config = dict(
    num_hidden_layers=10,
    hidden_size=192,
    num_attention_heads=3,
    num_key_value_heads=3,
    head_dim=96,
    intermediate_size=512,
    vocab_size=8192,
    hidden_act='geglu',
    norm='rmsnorm',
    norm_place='pre',
    norm_eps=1e-06,
    positions='rope',
    rope_theta=16600.0,
    rope_fraction=1.0,
    qk_norm=False,
    attn_scale=0.102,
    bias='none',
    tie_word_embeddings=True,
    parallel_block=True,
    init='uniform',
    init_std_qkv=0.0244,
    init_std_o=0.0,
    init_std_up=0.0244,
    init_std_down=0.0,
    optimizer='soap_variant',
    learning_rate=0.00441,
    lr_mult_qkv=0.7,
    lr_mult_o=1.65,
    beta1=0.95,
    beta2=0.95,
    lr_head=0.0108,
    max_grad_norm=1.0,
    warmup_steps=200,
    schedule='wsd',
    decay_fraction=0.849,
    decay_shape='linear',
    final_lr_fraction=0.0,
    batch_tokens=131072,
    max_seq_len=512,
    doc_mask=True,
    train_tokens=463400000,
    max_steps=3536,
    dataset='wikipedia_en',
)
Each number is 500 + 25 x the weight over its row's rms, rounded and kept within 0 to 999. Layers, rows and columns count from 0. Numbers have three digits each. The size before them is the row's rms in percent of the matrix's.

# k: layer 3 attention key, 288x192, rms 0.102, rows 189-191, columns 96-191
# q: layer 3 attention query, 288x192, rms 0.0978, rows 190-191, columns 96-191
# v: layer 3 attention value, 288x192, rms 0.0804, rows 96-162, columns 96-191
# o: layer 3 attention output (transposed), 288x192, rms 0.169, rows 96-161, columns 96-191
k189 088:507527486510526528495504496548492497508506514430508496517517504541520499552461483509526456516488503524498567503493521526500481514482551494487459482515488440507479491478490520503555499459505491519514468569504454504521495509527438491486498507559514526522511501516460498507449533458499501522
q190 092:518445501501494499479455526516470520510516559497509507528519490487522510481508494493457502519495491490532497452512432514492477515482477498481513502518505472443476433501504515502504481513493492513505473510504501514495491539522471481472504483520485457499453493489522527509491521497494429481
k190 085:488481455522501486490535511480502501541519520507556534484524478491503508503494497527474482467518506528518492492518530498473498577532530491501500508512512493539521452525503524475491477487516504497462503479528463492509526489472542533529507546489489542523529539502479468522510503514529519511
q191 088:539528513491512547528509535500481520511476516495477482437522507534475495531496467458511513510504519512485467495474461507483545506504531497497463449493505528503467476485511485503427498478507445536467450481513502469478500485498502533504494540495469512447460522472490513491498523509468485469
k191 081:492533561488509479492491466505551510511501498534480439497530549523469529486496465529494488540533508517504497483472484497509481498490499515465474548506468491531447515501507547498539496489502488518476490496529496462521544519535460540516498490459501491478516504468514557493490511500480488501
v96 108:531522521450496528513505443529510480498487531507491504447480477539514509536528526487542490495506489480473481504467486554561464507515548501532487482505532512464508528537480460495520496518511477478497541501493514518500500489479505488489527517515526507530470493470454452499507481506537474488
o96 104:509508508497429511544488457481464495511489534541482473486466542521515467545511547495483521493479522544469476517474510568513463515490498502475509555507466521496504523521504465504505503465527504465485509504518494494503534483471520488527500521441505486515532493523514509482526532456542474451
v97 096:522523474472523500496487529510531466506469497489541489478491457478508501499497483467492521531552523461484491485522487525516489489545524473508455478483448556495503510510525534486554531508470514519520497538497529541473500513502487491483543504506504486469540488491521491488469494521520442521
o97 098:511543496476521493517508453475502543505512518521456548563476486489478470506493475499478511474513518504467525427491467496536509502486515485509527519508516520504498521482499468499501443497507475460460478547480509509497495526482516541475523524502496517508517522513520520488475535463486463509
v98 119:528473470466508484515522492496533523535503455493522509524524505494523508500525461471480497520527495507468514477515471498489514516494485486508509470504462532494490505531548493511509509567499502500489474510521492502503500484501461507544502501531486520455536455534532516528519480472463490476
o98 112:485468497494535510475514502501486484507479476518565510515497522524477526496499505435506519474501448523489485481511475504518490517491538508533495452470461539492506452517538537501541512455503526520507481475495483523555515524497467513474461486558505480490494468494527498505538512509480508446
v99 101:417506476499508499523458538499437501529529510503490493469474499480475532499515512497462468521495508470543501522498451466487462540478521509495483483492503485480513506516507509534506556510478492469499485451501493454558529534489495501498502487485497529540478496488472545518475449457496492502
o99 100:484484472497491442491574510512515500485516470485497502441551468464447504466495522483505431482534465478554530476517494535488481517485534467506499515485512503523474476508524507526513476486501481509529499459510518479508462511480457503462491471505510486496537512504549541487471524492568511483
v100 109:489530466476496470494501505504477491515495475500479471499500493515546494507419494506563509513495499512553498530556480541441520520479523518543508471517443542510484452509506485490517475502481514492492471470503519489498455552576532492519518542502506511515467524472445518507492526515504472526
o100 098:485514489519511470504470488528527520475504503485504504472532461505508474526488483525532512518497515529489454546518523503436556517527500491481504530487467508481487480521485488516504523515557497483524481485492444526525559562487516493493534514504474503512478506524501502460468503494515520524
v101 102:495526522509489502489543464538491556499465498525527457495517502511459531472482472501486502532508506536523471497495442480486524514492529534494484475470524478519500496523459476489488484547488522499481465472490505512497500513501523487527505516502537480419549517485480482486478493461475491484
o101 099:471480546488520544508488486499490481515464448516541496551482519487532495526567453563549515495538543429482481478489491504513487488489486474501465480523469509514466510507484518485481529497516481532476488520548490452523483510553499470539499511481515521479474526497493467493488501525542492525
v102 107:524498531503520489511461488502534488479488494504485483479535453513484526518470500505535519520549488479481502496475467509507470493555486468506521522499516528472512503469491474484464451523480467487492492453481496512493485501491515565485510492455530539465535512496482528518521486511523546507
o102 107:516543529495461498517482487495511492516569513506493509543517485521530524520517500510500492481542516499499506520548504462480492499467462543540461540497521495518542569460507540485457505515520497516514474474512476492479533476438513469472511480514504495487477472502509469524496503509501476462
v103 112:469500528479488510532518461540502466490503493479508532511544505504522531466528467519518482527514515505438456451477507510550497428528495469501502476498510484486491512474488496503510479472545468500480507479516504500464480541484470487453493544503479462496537503479550497483479480508517451525
o103 105:499507463485480510515456484495488457503474501472529497491501527528531541450485448445494509520511505516494498469439502530530468513489461502529483496550563513473533496508491484449471523459491514466571478505495519500530539533496501498491517503501496476514471483483482491504472511507509491507
v104 094:455480523533499461554492456496486485506461479530479515486466480518526517502535470490481489457487510541477503459496503501483487530492491491513511467540494515469488512504448479526488494505486463505480493506554471473517543520440451470511485503490472533499507507527458489490474495510552506498
o104 091:510512504473498511552500474521508514507476522522479510461485488511534534492537496499459504491481485485513552562497526481461501505508503500526519445481518444453480498556457530504515508454459494479491470469506498443489508490449469498423504553498480513493480511496502500489473505484513459500
v105 097:481499544478474536524518528505497493483475514517501487492440454489499497495497514553542494492523530502505519490531524491487426506462486501486499489519508498500525532449506547499505521474507489497486502479519514499528534456493484489521513539493506492518488497507486494477462499488497488470
o105 089:524490480454484489532500517481471511501520508484449537473523473469464462495498535482510474529500495501535570526532525520458511511522475460484511496519480515473494506516476504512528506524445433457509444480526482509526517527522521508511535499501491500501509549448464509479463543497487464473
v106 106:540507482492487504515494525535542499527487513520460547494526484499520554459509473523504492517470496534472519523530467489514486494464491481452519473496531488447493470489554483506485506510519505452500482497498489496526487471488421513468520463462507513535499473535465534534474489554484502520
o106 102:511524467492498495485498538492500477479505492505451462543493532495526511487509537505511466456488457541513507550512468475491530542510538513510525510507491506493471507498504521477506539508516497458458531458540481463520490516500478517473473497481552509519526517486483544515509512472531520494
v107 130:493490502492517521463477480490439534563467520541490476465503524480503499473459538510495533501476521506536526520538497537454502524513477492462562498537525524493544518473510506525523487500540516516526459530505491499497528477501486507480530545484497483498482491486512539484505453495500474511
o107 113:485480533460518526450523520502457517503500495473510547504501493474494506471491528537496540469545469486515524530534489493478492477520515517475518535525507503476494504528490506501508495507521428472504483519532465530503484486492490517498465491491500463500513548447499521507476504502468450505
v108 122:510525489491511526480486479465542547482505538495501495514467496558519494440479492526487535529451524522525486533465506481452489516492469478486502540497500518513489539450510520516516548453525478535480516498510494510531487497494447535508510552493458499488540484503494487477498481495513501509
o108 112:525535501510525535465508500511498495537449525515494480474496557494509478466476498488514507515524483508478489450507491466511507516549511477512482471483503507472470525496516526521504519499447507492500488562525514491522509524488497508535508499521461506517507507457488534516524519499521502513
v109 105:495496484506502513509498467502489471478529499454498498517511512459491513463464491514543536574551515530513447480544430520512482503485518512502447521507505518514524502485515492480503470472487448514498484470493475537496489513503472480501456476478552462543502518515466492475509516499482499512
o109 104:528532474503484496508510508530496509525493516528517463505508513480507515505497493544535541561504490513518565507532446540504542473482489506521493536501517495516520502466553480451505514477505510521515482522503447500471481522529499474488504527465491515482464519533460498529498501486498534503
v110 107:505546544487485517498492469458492520524513523497549499519515531506488489520551486447491432493517523505499478469507484496516486467467536516541466493495536510486499503485537469468524491507470504523484515489496528490500448457494487481506478481475492512488504461475489526541486471521511524465
o110 100:498485565494497514528500488495492485506486537508500456470490508492496499520536469455478525530511466477499480493459486531497533517487500522468491495497502495491496514509528493462548488504513499539497492499514484475476506516491531535464466538483523498470493486485501518504526496474534508462
v111 107:512444538534544542456503512511440544512528466486522522522513448479482518477554516484509491545495476506483511521465474525472502527492488531520477526507508502517498491535548502495490503508537478494512498496517510475474485542532532509526455502484486489535497507487515496529542514480491497502
o111 105:480502487526462475520493529545470490477501527471506544536531489465505483516470535487548461504530457463503477437498481523500544499509534506536496512500499488504525478525519517502507469501471521547525527497504547499496522481480496483475501470472443489511515485520517508505526512529489504493
v112 107:493499533517466505566472533474488495525524494535466488501465470485497460512522488560496453467476504482493518522531484487423526521546527481481473504486465513515465501532498516512478492461459499523503493502498500467514537496467501524493539440528531487496486495506522503481487521524472501505
o112 099:499488546502521442517488521504450456507521501495470524456524412535529509492517485547533499489516495481497515524457465536527497484512487454533522486507486500525506490518475491486499499510481518504504500491457505465509523508476515505523533506446495495529503513492515552525459485485437536508
v113 119:498477444542505495484513551478524490449523487509524476481533531529489515495469511509529484518458538525513462510518488467481497513510493471552506524476476520499452490471506545483490524473480486522508520525478521503496534548515483510535537462467494474543522512507453531508506523502493504531
o113 114:514566471489510485511527501503512518509503546517536492448487498478469489504488534558525508514491474478474526497503505478558507503557517476506516516454508495519496524489552494454472548557492506507507535476484471492501482500510498462487539426530534495493480525508506447510520536524467494459
v114 100:467500500494494516504468476494479495473475508500515505490504494505506493514524499525464501508461527531507502504448510500478495494443509525448485528486498497491509470483511495500486501517529511513498521521464497481442508510552504519441501484441516487511491476514443501499509535516508479518
o114 104:438476507493503486537480505515487525525484514499468474474468494481483493483486474521477534513495490473521513482491522484499452511541507473494542461534533482521516517517544462550447498546477518496518532470506497487452550478518452526503508551477494455465457515479509530491510467500500511547
v115 103:479520517506503534489518484529507506465509478451503520503533508481471445467512477505492502461493443513502446454522480489512490525504484479453472489509496479482523511508496520520476530460491444522549505500543489436518512503506481519534483514461495507480510557485505468469510511469466516476
o115 106:504494526522474516532526482517542467458500486498467505511472500492568479474531532526552496514512482486528464512509492497471500489493508498513451524494512491500458480458517507514492521514469472493511523475488474487497472544539517527493489489466448494443504551467506498507511468539514498508
v116 102:516496488481520571471540485511454506517459577478517488518450569529466447487523500512477453505501527478500443429478471492468516464504515516480493492509526458481543506523486503475510520536481472485527508456498484516458489517527469511492505535505487488526469482452517507489503451506507499479
o116 099:504486535486489484525492490516500460536466490494503478489507494492483463505503472532527446495481503503516538462504521503515430482524518505519532488501485538513545509525483512527543507554516510495532512549538485492529488488502516494509503510478498457458483501483494453500478465426532468499
v117 104:501501468472479437497492544495519506499553503515466494484511541537498503510453448501504499535495443545517488488505458496452480511488515499512504524515469468484508467513543543507508515458513514491510509515486484501488470523496456509454515517472481496526508486493495532483494488528479500547
o117 093:525506473521497471514496529493483516485528515528470559493491533518503495484498482476521470475510504486493508523485491473505492483540545503513510490477517515516513476514537525518502495507478503470530499500511463536522454545487513467469497562474483515535506509467510529501535488507523524502
v118 112:548510494505511479487500495518504532519475487469502473495498528543521447523470494493514500498488504526467482459453508523525528483484440491484513539497481555494489514538479468495550489460527549474485496536511497475497510524501536478498470514500498473424504471501550479472477490492522532463
o118 106:517502555461566506501451497497482525531466509524521502509503476506493476552452485469532534494513514519451503478499488500518504505521478549495463454530499512504514460487482526502519578540526495494483469526494521512483488554471464528527492489473479530487492446493502495493463478487469503489
v119 104:525485490503518514549460495502474501471503524503502473513540487514503506531485499480486488546503475473478492503514486540527493502481508518511518508451496498490467508524506450526521520506506543517501515489495534485465495487559486442522444530499514495484510495530529560548490518460541535500
o119 102:513516498490567518495498510479504469471474478486491489457503530474513489494530494512502479507514488456485497507516502510496564517486471488523534488577486510494494507526476513466521494463535522511490506471496476515493506469503520507467517511523503546517541466502551504459499473510474557482
v120 110:506533507526519507478512427472488516502544527490487514475521489499530531481493484495516515515512509471551519470509487462502481494463524481468473458474495504517521499462481531491530489467474469476504513507503440489461477487502500488498516553505523478514557505497505469486503485483499494480
o120 101:509506535476518521496492447472523468515483495463521472478483503446515554457490474432505484476538513534523498469484488510506491466515551456464494471499501487540477493495498569483506476498505468483514539503518491491479476488530512508545515502471503464485493541470461497463461491475509519495
v121 117:516530511504499455535497454526510467530531474460493523524478520522483499486508518547488504501438512466442472507526557464511499485534500501492504457522517516510489480512517480473490506500465497455520453454447520508511487532491542515498519483507470511526537493499491505499460502491489486511
o121 109:494477512449491514514492521527513509528508480532505483502497500482493491520470507517473463504493483502485441506501553536508511505502497514514481517492512498506488535523557530516503517473523499487478533461518504514464477520510504524458501497506510480561504534537503524482443462537491486563
v122 110:521511493481493507509512521523502468456504523470481513504493517489475513481512507458475529534510508463504488487528514527493507532539487559522507513470541503502458506502534457452562505521489500491485539494486547503546465533471517480480460520506503515498508502511482522497507486497555493494
o122 105:525488491501481527495482494502485525461484508508455455505429532525509514504524481515521478534489501504540486461488530488525496487458521508534529476533514460512524474532542489491512517491507491496458473482458491520471441495526524500464542483444492505517548462513480479494468462534536441471
v123 103:529551488479536473511507509526452525510541478500490500499517505526517527485483520500458538512468470464515498519500452503521494558502530533527530502526498499494461454505458533492488503520524459495522499499488466498477480496497512528521499444503505541510451535524542499527496517504497519513
o123 103:518495503514525458515539533548494505454502484483505463562479493537465541487509477504461483539494468559529483569564467510513507512491518516507508521462480493542491531515498514487471494513524534536510509487499509485509512519500525497516496511482540515522490469469513507515497508519512523555
v124 102:475571526504479492484524480469522563458495516488489467502518493490491519474450492510533521513526499511505523513516484467497470523476509517523541473510502478551435483495512520463471525510513505456485503460477492492535514503532493537585532466469485477493501469498478494527517484521468496499
o124 096:477547466501540469498504513503485540496497565488493488518479504474489511483499470492511505500491526464482485538553464491463515500484487519503495512514536535500482481515528541497468511554478496518571534491543491488514483490525514489544494501517475537471435486507507448493507543486521526486
v125 115:480496503526510540534499475480480505473476522493493470520463457475505490499510476516547506435498531508448498488495508495472492442480492510513490479516537486501514483505475479495530497496514468514491498479503500479536561473476458519496508477478525519499475536468506447521488522490484502506
o125 113:480521513498496494490500523527485445491494542513472526490572454519480471481496499544448482511503492490517466501478512507445474499454486501494471491500501455441524471506489501483481509468461489441507466518489506497521495501469542526509479489501518508503462496484480487493504530524490470476
v126 106:507508472532502464494445466487492483494503508514476531519462510485504524502510517441544511490494506518494482519459515506505501501479498486504503484496514493469474463547518514551495492468524533484521479491502494482493493487466511479512554550495487489526475479471522528486526489497511458487
o126 104:525502482503496459507473481473496516518486540501525520508500502511483498471490521472500458504532504546468475455470490539478505494499515524510499536525531533500499475524495484510483502492489469477488458494545493493482535493537499500518461453518480466540497471450575551459520502523530494493
v127 102:478496465466506481476522485473472556467507514492524562499516478553513463490474509531521508482536474512513458471472505531484549516490498528479499545490496462506516506512503491501520469500482529517492455488487472491485479483501521491509465496530536511489540499479505472537518488487462521506
o127 105:473478526535501528495531515510499498510488510466550495484485510513482479489490514499529501492495508495508485488529475489513524482500517543501471457510476464501516484499523536521526492496502503486522511494542520494457543506517524480481432516489523521467477536497532527548503481476543513470
v128 102:458517471506582499497518500519498507491507535526485496490489514530510496506527479518486472509468511460510485479462487534552508486529506538497488487529535490450535487520485511524502491451495460463510494532493527454532531498466460466478470477469492556484501512473522547492539512491516478475
o128 099:532475498531504478499489471535483527511521445487478495499518533548485520459549525543428495531470496511497492485508482516534484515503520550525500499486473523495515504513484500501481504460505504494490504520472526512491472515466496511485499459435478475485507526463492522491481506508501496485
v129 115:481510541527530490508520422509507496487528519512516470490538448490511496502527502515477519520510558540478468517515525456472447509481513497501500468475497501504461513498491507555540497501533538526452475533516503473479548503500488527517505504468500462491544503531432484537503494511476523494
o129 108:463474509466526509498498486476500517473511511515547521472484524519513524463503515478521513530520481497474498493480486487480460519518510471543450548504508512510500508502507509519474474483493507452515478499553496466481495531478521540520507517521494510460522536487497522514493519547524499518
v130 113:502518489549525486513530514500522550484519474516526495528513460521464545495518482529502501484519468494478479499493457502522487484492566474483539483492491486496507481520507516510478489509533507473521465479483510503517476514510491496558529534488481540510527528528521459508510553568519502532
o130 104:485513500491515508525495502512488537504473521528510510528505471518488549507440509495539479493490510502483481517490459544493548464514527516563511486445508494520486517486488508511463449499513477477473534504532541483539469518470523492512480498508511519478493521497496453493516484529545533503
v131 104:495513482528479511473495466488522513453490500491485477477471485479488502462490515489479523470511520482567486592521485495482474494495510500514530486464492534505490485487517514459460491523521495523464467511481492504521482511500493506503570505490500519459541469531492491495535573490468458516
o131 101:473537449474505515479546512469512507489569527556514521502434491490500492524584490524503528482508502501511463505499505504502542479476491513476518503489509532520454520485497507520439490531502496485507521511568503488529490524521454465501488500511521494521519488506509479483477539498499492499
v132 100:510453495524506507449519467474491479508505496440508471472516518522501448509444539469499498520482501541491515528512492481466483478504521469510544529460505462477506545476514499503480499497499501447479546539527545521500477500523480492496457516531504523493454525529458494512510489517516526506
o132 097:532503497488527532460506489478515520533492519468469502505504512476517507541451522509525492499452488492555481517506520495455506521520456483507470519480486492522532511464494506512474523504539536514485530544509496503493479526500494460482482486498484507494554504504509502508504457482538461502
v133 107:553526458530482527474483496469498503473491534495492514491518482494442488420482510506493516508525447510519505495519494502477458511496490495514498513534502539498507491508536475486481534480562477513550527462482470526471499513498518540508549458486511509497493503520518557500532492471492477509
o133 100:519537498488486478492521527471466523463508520460511510543498518419505521508488503495512498466542513503519537539518481478507547493483538527513477487483488518498507518495512487520502502492458524497536511474486499499499494499507517514496462509475519519480539542543490515517497494492485536505
v134 101:512496554490531496500541514497500529493532466512503474463476500543498504493491484495476509501501522514466475503495438532527507492509506513503487454510484495468492535496466486455509523512488540501478535469464511498500494475546525475522500478536491496533509528489467492509489580541493463505
o134 099:444519494539521479500498460505462481510474498518502461526512473520485545531506517526507458485469485489482440488501479507497479529456506543503515491490491493519506534481486461491495500490495500501493514531512493490533480540504492486526498520498519504531495462528475489519528554502506498503
v135 106:483503477473492477461518511519463485506455525494475507483477541518496436520456518479493489462437526492486507517459534467452507533477437512455458506487507498511522515465481516512494505493512516549467524502538532500516500437515527546503501538523495489519516494504509484517544477467527507485
o135 106:543472526502510514457518478529520499495457510469470482450501470491475464526446553498484521502545490479503498513460523493498473477473479481493527492526477472477460513465546522526514489520476512505467496549531466489487527498525482540548503466458468466509512487483475503516483468510528472548
v136 095:553498538479488464499518485525491495444476530502511489493484496495538510469530496534533511488516462472501529500506527530517534535532499514443479514465502478540499473480548515508504501475483516480504500472499453493483474533476477505505477507522502503489527576477493459513477522478533552498
o136 101:468484506486485496533496470509506464498510480488483469495503534525514474468527487550505474453509546497512531485497509498473512501495473551482521532494476484508507471510539499508503503506515511512483537464493504521489495466524519476527509516528534510529470505455456500512538481480503498526
v137 113:459475488497491522526507507524518513510489516494488532504475457496488470501514469479504458504499542507505521510487481500522530506494475487477509508522614501472493502476479472504457492487487503473494496462482503512494546446498497510483498494483517481489490437483538491467493538494507492477
o137 102:508472511532474489516506528480534493536539488480489505539495524525516495551522506511482509518519477471472543505493485492529473496517496538504528483548476511466526536526520518482487485471494467504490506486488509509473524436469508484508518516504499484489498487469456459540495514485504510481
v138 108:511501472513492526490526500512483477489482492524565525517521500522501544501453523485507454505510493474470480464501489506522527495529523464511508491458549491507530449475488501471486503480490458503467485526516495482472534556489506516474488471436480476474502506502524475517459535511491506529
o138 101:506505539508520505497521514489537501477470488490528506496476524534517480493484485522518537507542491497509533498502458531485468537539497510502527539527531487484538477494518514490497527470499493511480507514474518485517528485503499478483467501499506479472457553514526466495537516504484579443
v139 097:487483474512492498495551477504490514456524472513497460535536490487532532491458486487430472510472507498455480500470470483547450513478524471532504524510491546506495516522484496484542487521499524469526503479520517525510495488497526437463521484509499526491509528501523522508476467511549502498
o139 098:454508485505505499521506505528505554508476516559536492501478505480501558539494469491490480539505518446467504491497496502526457504511480516490494496550517499511479494481480537466555499523523536455524487453473502504512528510527551474453483499448485517524534509483506519495511469492531509495
v140 097:468501504501491477418463488533492516496509522522468492479517528457466504499507519458469497504470508477520488491499507480482457519494486469516520527516503520476524546501505523494482516483474529525479496488451502490494505566451512530489500528536493467505559515469512532460523504505511499451
o140 094:511517490514451485496504478486503546481506526509532519505491524514510569487520511517504543501491497472546516477463496472512501542505522554457482510493523446550492551514498514538445514490492535506517473502491515505510522504491481525526526512545480558526489481494456511511498475483473474575
v141 108:499520509516515468472505493501571511490498491499495491516462475470470532471469509493489507535487518466486559523491463491551495565498505478487541494516510483480482514478485488505445512516487550467524491494489528493507487541488467533505514512542438529495478507533467491504529516542499483516
o141 107:507525489475494451479499510499521538522512524484496484495462516514470514437480498527475476456484530504445498496529479509489570502471508520494535506487506491483491495498479461477484501526513518496507520461495542528485504488483508509511481492527484496496518509460504494524525566478560511460
v142 114:560510456467511500501470495555483528526536456515476528496530478461552542501525511500473488506489504542546535503501465501506470532510520501512515470497522498515457522477513478486468523516546485521506550513534498475508457501469514524548470487525497496505478479509490513505530511517435449492
o142 108:465523468529459463473448508503482493485498448506515545502525541529536520482524509481487489532516499502500497490504485494479516520495506454512494455451510451518486509493534501489499481510501468565491529494491504511516508480469524500521522547478503495494506473519482477508541512513491516503
v143 107:506490476503517483485494491545519466536521468507470544523505488470519521506482495505477453503477482469495480505547487504507488560517475497483500496521487454480450523521485494538517528488514511500498504512488493486511511468519496520482480497499516498471458491512505506520534460504456482503
o143 101:538504490548497440505502528485469521476536476466484501489489518511518491456509527485488467530502485467489493540538469503497519474512517477538482458469482517511487536506481488516541509469490474502462529507497488530499493542510567522519457499496547502492563481483516512505510479498463532488
v144 105:488511485510472499480516502482460514528479531493511479499474438438538430549487557529488519496484491505505512479508501485464468532521509478499495519542529461491514515500507522502523509530472528494523517509505480472491536441535454531487528483543486531477496505492484498460509481495487521464
o144 102:471487549514472441510504537515455446534513490520461528530468487517494497471502512549493520437470526465524511500519527462518463505489513481521528476495462505478478471493454501519464466514520563485527487517504461533482493475485560520522554499520487497522547530468493507448498512493507498494
v145 098:471499495490475492525470494506486496468481501515448507471511500474511521474492494534517482545464479523521517509468507527501527473523538520503488487473507479518450503524488493529553430493485529509456500529525508483483479511515526483488471486503517474501522478528488535471486511531484516519
o145 096:460474505458501456527476509503459526516526512506495469458482499520499523491480505514504534512503484515477475502465502500496504504474512483467536503520486486513467531511498517451488543461518487479507506514517540495473489481522538439507535511484478503477507510507481510459511489526471476505
v146 113:498500463478472489521522491520496511518511498507501544503449512521499525536457470511515483474502495521514435518483520483525510491541505490516500511499495517444496449505493497533511513500484545548498478543504526476502501570474464459477520510492472509494481544472498520470492513509491461469
o146 108:548524490499471518549517480501528477506501492534494509482511490523462508496524465541487504500508480518468483537493472465515538499542484536479462525530497502488494505507523488465526523502527487415496528482542487536487496520509492511507499509483483527469517523486533511481452530514509481485
v147 100:521502466495459484522489523475536493539522468513524475469514518504494522479435486518522474492486532545500496482490457508489507515528556472504473499488535453489542484492513535507539522490501484502469522514489521500501492497489489507480530433509523537490482451471481496471489515510435462524
o147 103:500511473453549449482510491487472506515544513505534499484538514516516495518473479513499472482489501522499502563458509508492445533474529488506495516481491520532498500492516515479475477484455476496486534491521474515517515510526514475505507494492500473517455508527486504513535528528475538461
v148 115:474484545466480523488496493472540490476493562481465568523497462504468505465467507554525504517495519495484498530525487548500540514530510487459490483476509505515472525534481518523512477471466507482457480468483520516495503484492461505513520535500515518533508467508460497485476505454511509487
o148 108:523500467470516538475471486446533476518476496469487510511464493532449474463483505520492498474539480547461493499514491552477523479489536505526501483509490498516510526536497502460484527495484448451513480470541513495495520476553493509524555493493496506524483520502505523513499492470535531495
v149 111:506509484517497486486495478501527506504514511518503489530485475507486532515516523530518532496510533489439526479500513502512489486463491445524495535532517484474508529503515480510503444527540543472488476538491507489480481488515540514544576446483447525539524523523500495530515512501531494516
o149 105:504524521487482498478490450487472538507509524491524523479519486512502540492510506483490517493482485520465488501541518494507499516536504493512506489514523457466503518474491515504483493483523495534498463525449438458463529485475496483474548533453523518526478465497541466530514543530506545504
v150 111:472518488501473499528458490504510508486479475487441531498505478506526519523496484520533505514495519479502482515514506463542477494472533463526507481475536534490536494495448515482486488521501510489494518527487472475525463575488492447513485465441499519490528499476467511497509457470465485472
o150 110:518526475475509527536488461525553484519481519468507466491515476493549503481532478490496490507510523492507483491535492489530505507524514481499471503472522483472500502529504550520512546540503479475532476474477469517468485470484511512462496431506484524464497516503489532497499567476451509483
v151 109:442496484498514475495512507532504505513490459524434553508492500510477487507510512449515503470510481531504528499508444490489523532496528528435549508505517470496509502534514507486509501517500495519482531462494482495540522523513531504493493497504500521518497474496530519524534514493544509487
o151 109:529476465506521481498501524532483473533519459491522507494517482535531506545489501512488448479546513530562511505496510470489553521476539521466508479490536475475496544477514480497475494480524509512474545466517498521496485522493514465505448521500515510478520487495478481488497485458500448467
v152 107:493460519477426514505519493536527492477489516466497538521525526512480485489486518504496520472492517530480508531510528512494544488535457490544448481508495549517444510498516516505510497491509468491519510494497539525514461504528490476466458515505489522477482476493488519538477503478511526472
o152 107:491516508503457505471519501507529493496462520514488503495531475500467484492503545565555515520452489535505492451462482510519560489494486547476492516517546515497520485483519541493528508496498497496546504477471496518468490511494487505509509528522460549479537470529524541539500483519505541487
v153 108:516482504516501523499487442509510508477484511511536468504465497480514458486540501494526511501495476502521492488498499507500526507526490497477492466484468529478529524528490480557494511506497490483463449523524488523508479497449477479484528518498556532490487512481508472478474444466542459548
o153 107:523489499498509481501486470490516490544489500498518470492510530441490479465525503514510488461523506480501506480505505537471485461535480501536451515498479498479503471490482455500499475505490501465463455522513524495504490522475487473511525512466509500500509481471510552557469470477486480495
v154 116:457505509561497489503513528471487547566507504542483477486491481513506519527487493509493495511506507504462528555491476493474462508508491548469498510544539508473521529508472495512480498476541472466486523498481519539502560521475462535521509506492539488481477499476516469511504500533421523499
o154 108:498507473524550544503495530538474494492550514498481509504494471462474547477501501517459518506512495517518507529498531486479472447451500507493489540536487494455555505487477523493517515462495517500503525504503543490539456507504470544553490509482508506502501516478573505500492548496486485475
v155 108:451512518477502448508492516487505453505464528553490567512462489497523555515531477497494504502498512459520456503534470500537505517471505514500525507439517506492487481471471495558501485499461500503476498456473509488539494479458519488500475467524511504506469483494501519494487482510507449531
o155 101:551458473493458452536529503473533501482502470447480489515490504498465526514544506510484510519495469526471484522516501541496486512455515513500481465524524465524466510527484531463529497461538485475490506539471487468508491509505519489481449489490500488480468503458518506488493505501484515504
v156 106:508523539493501477516469493487523503467515513476486496479504488476491499503469502490528525512506539483538528528534471480482458506493487476498461501483540532481527520497513492506509494496490497515477489475521530500485480484542498507514504550471492502487516511485524498495485450464477492504
o156 099:510502517503475539514524471517508484480525528445515511514474516516510497514480480519528518538510529481519490454501558543517500519504497499466504479516448473479455515495456493475518489497503464484470479517481462508478530512481529538498520490552500475510540512480499498508519508513501475482
v157 109:528530497487514500513514481528505502490467481461493493469537498513463529508435521505490524518474536508477482491516507516488452532517514542490486534507512529500484517520477479514502543438507513497506530534481521480530485508520496453485488513507488491527493451501516465483524465517502499501
o157 106:515482503479505496515492489488484566527484487479501478485500541506509485526472505514514544526513500513484514538517483521497514490525529498502536529479527536537475451521535426512499498489507483484474570505528519506463515502503478485509505556475468497522489488482491482492550518541510465489
v158 106:533520505535493529529470530494500483473541491517534540492542558478493467494502521500517516480490526495499532469496490480523486511510504453489517495508472481523460515516506513486531482504526510452525475529523488437517541498503523521479514499519471510523527487477435484514509474472554517500
o158 105:484466530452509495410491513495503522470568529467502455504497512484482524489463489505491506476456509525552485511475493525489475514527459484525480489475461475513482509520493500523516484523494502466538501465547457490504539521507522507497501485505477491443481515494519484518473479478524476484
v159 103:526483479479486490507475517511506491494534470540465510520480488482499526510512486461457530498435525480488484522494498543507499532516514514502493482490495526493479520468486475487480520505493499461516502528516511477511504500501504534498485466479476526526511477515527532453501556543518464550
o159 102:488530503541481475494522475561495476489531470512500542539457513528502527546512533437482473481507482496507515519504500513523521521464477493505524503449525504507491546517539448431495530477481505533497498510501500492505486542511480506483524546483528513510514489481541477473475509526520486479
v160 101:518494497499499504506480488514513412509490465474510486528481495521492501519511540482532512494487503480548487453501459525553471491534489445508519497502509517534495493507502464501552488539553507535564523475528527505539517501474498505472464476511498442455533479546511515489480502509483461516
o160 102:517507553477477471463502517511534452515505502515544524508461527477510489490540557500475528503489558550491534511497472515530483533471477516481529496490454493493505509464523470487520488474537525501454484504539535486479498527486455515454525468512538500509515477534526463495479534552502495488
v161 100:496499526494505527490499481508464516509524539534523432507460497468512495453535524502523490499485534472510478504483513521474489536500471546453515518493463477479498501558478472543512482529541528479506506539517480495491513528477512524496519536488509491526508529512495483484521508460523478463
o161 102:484505540519526528518524491491475459515481503495513516530518464548518525487500543517491522499542542502508495504470466548520491473538498497501484523535487532505495489524450508558498496476531447477496456533485512532481499473560495492491536500475534463486510514474494482505510533530538494507
v162 110:500540467483495453494525515486469511557478477502481531505457544498511480530478502481467472500513467504458491452546500504493533492486497526459482480471459492492527516556459486537518515490496495524500537475488496503546507490541451466495493492524542499517474491488562508502512554520557516514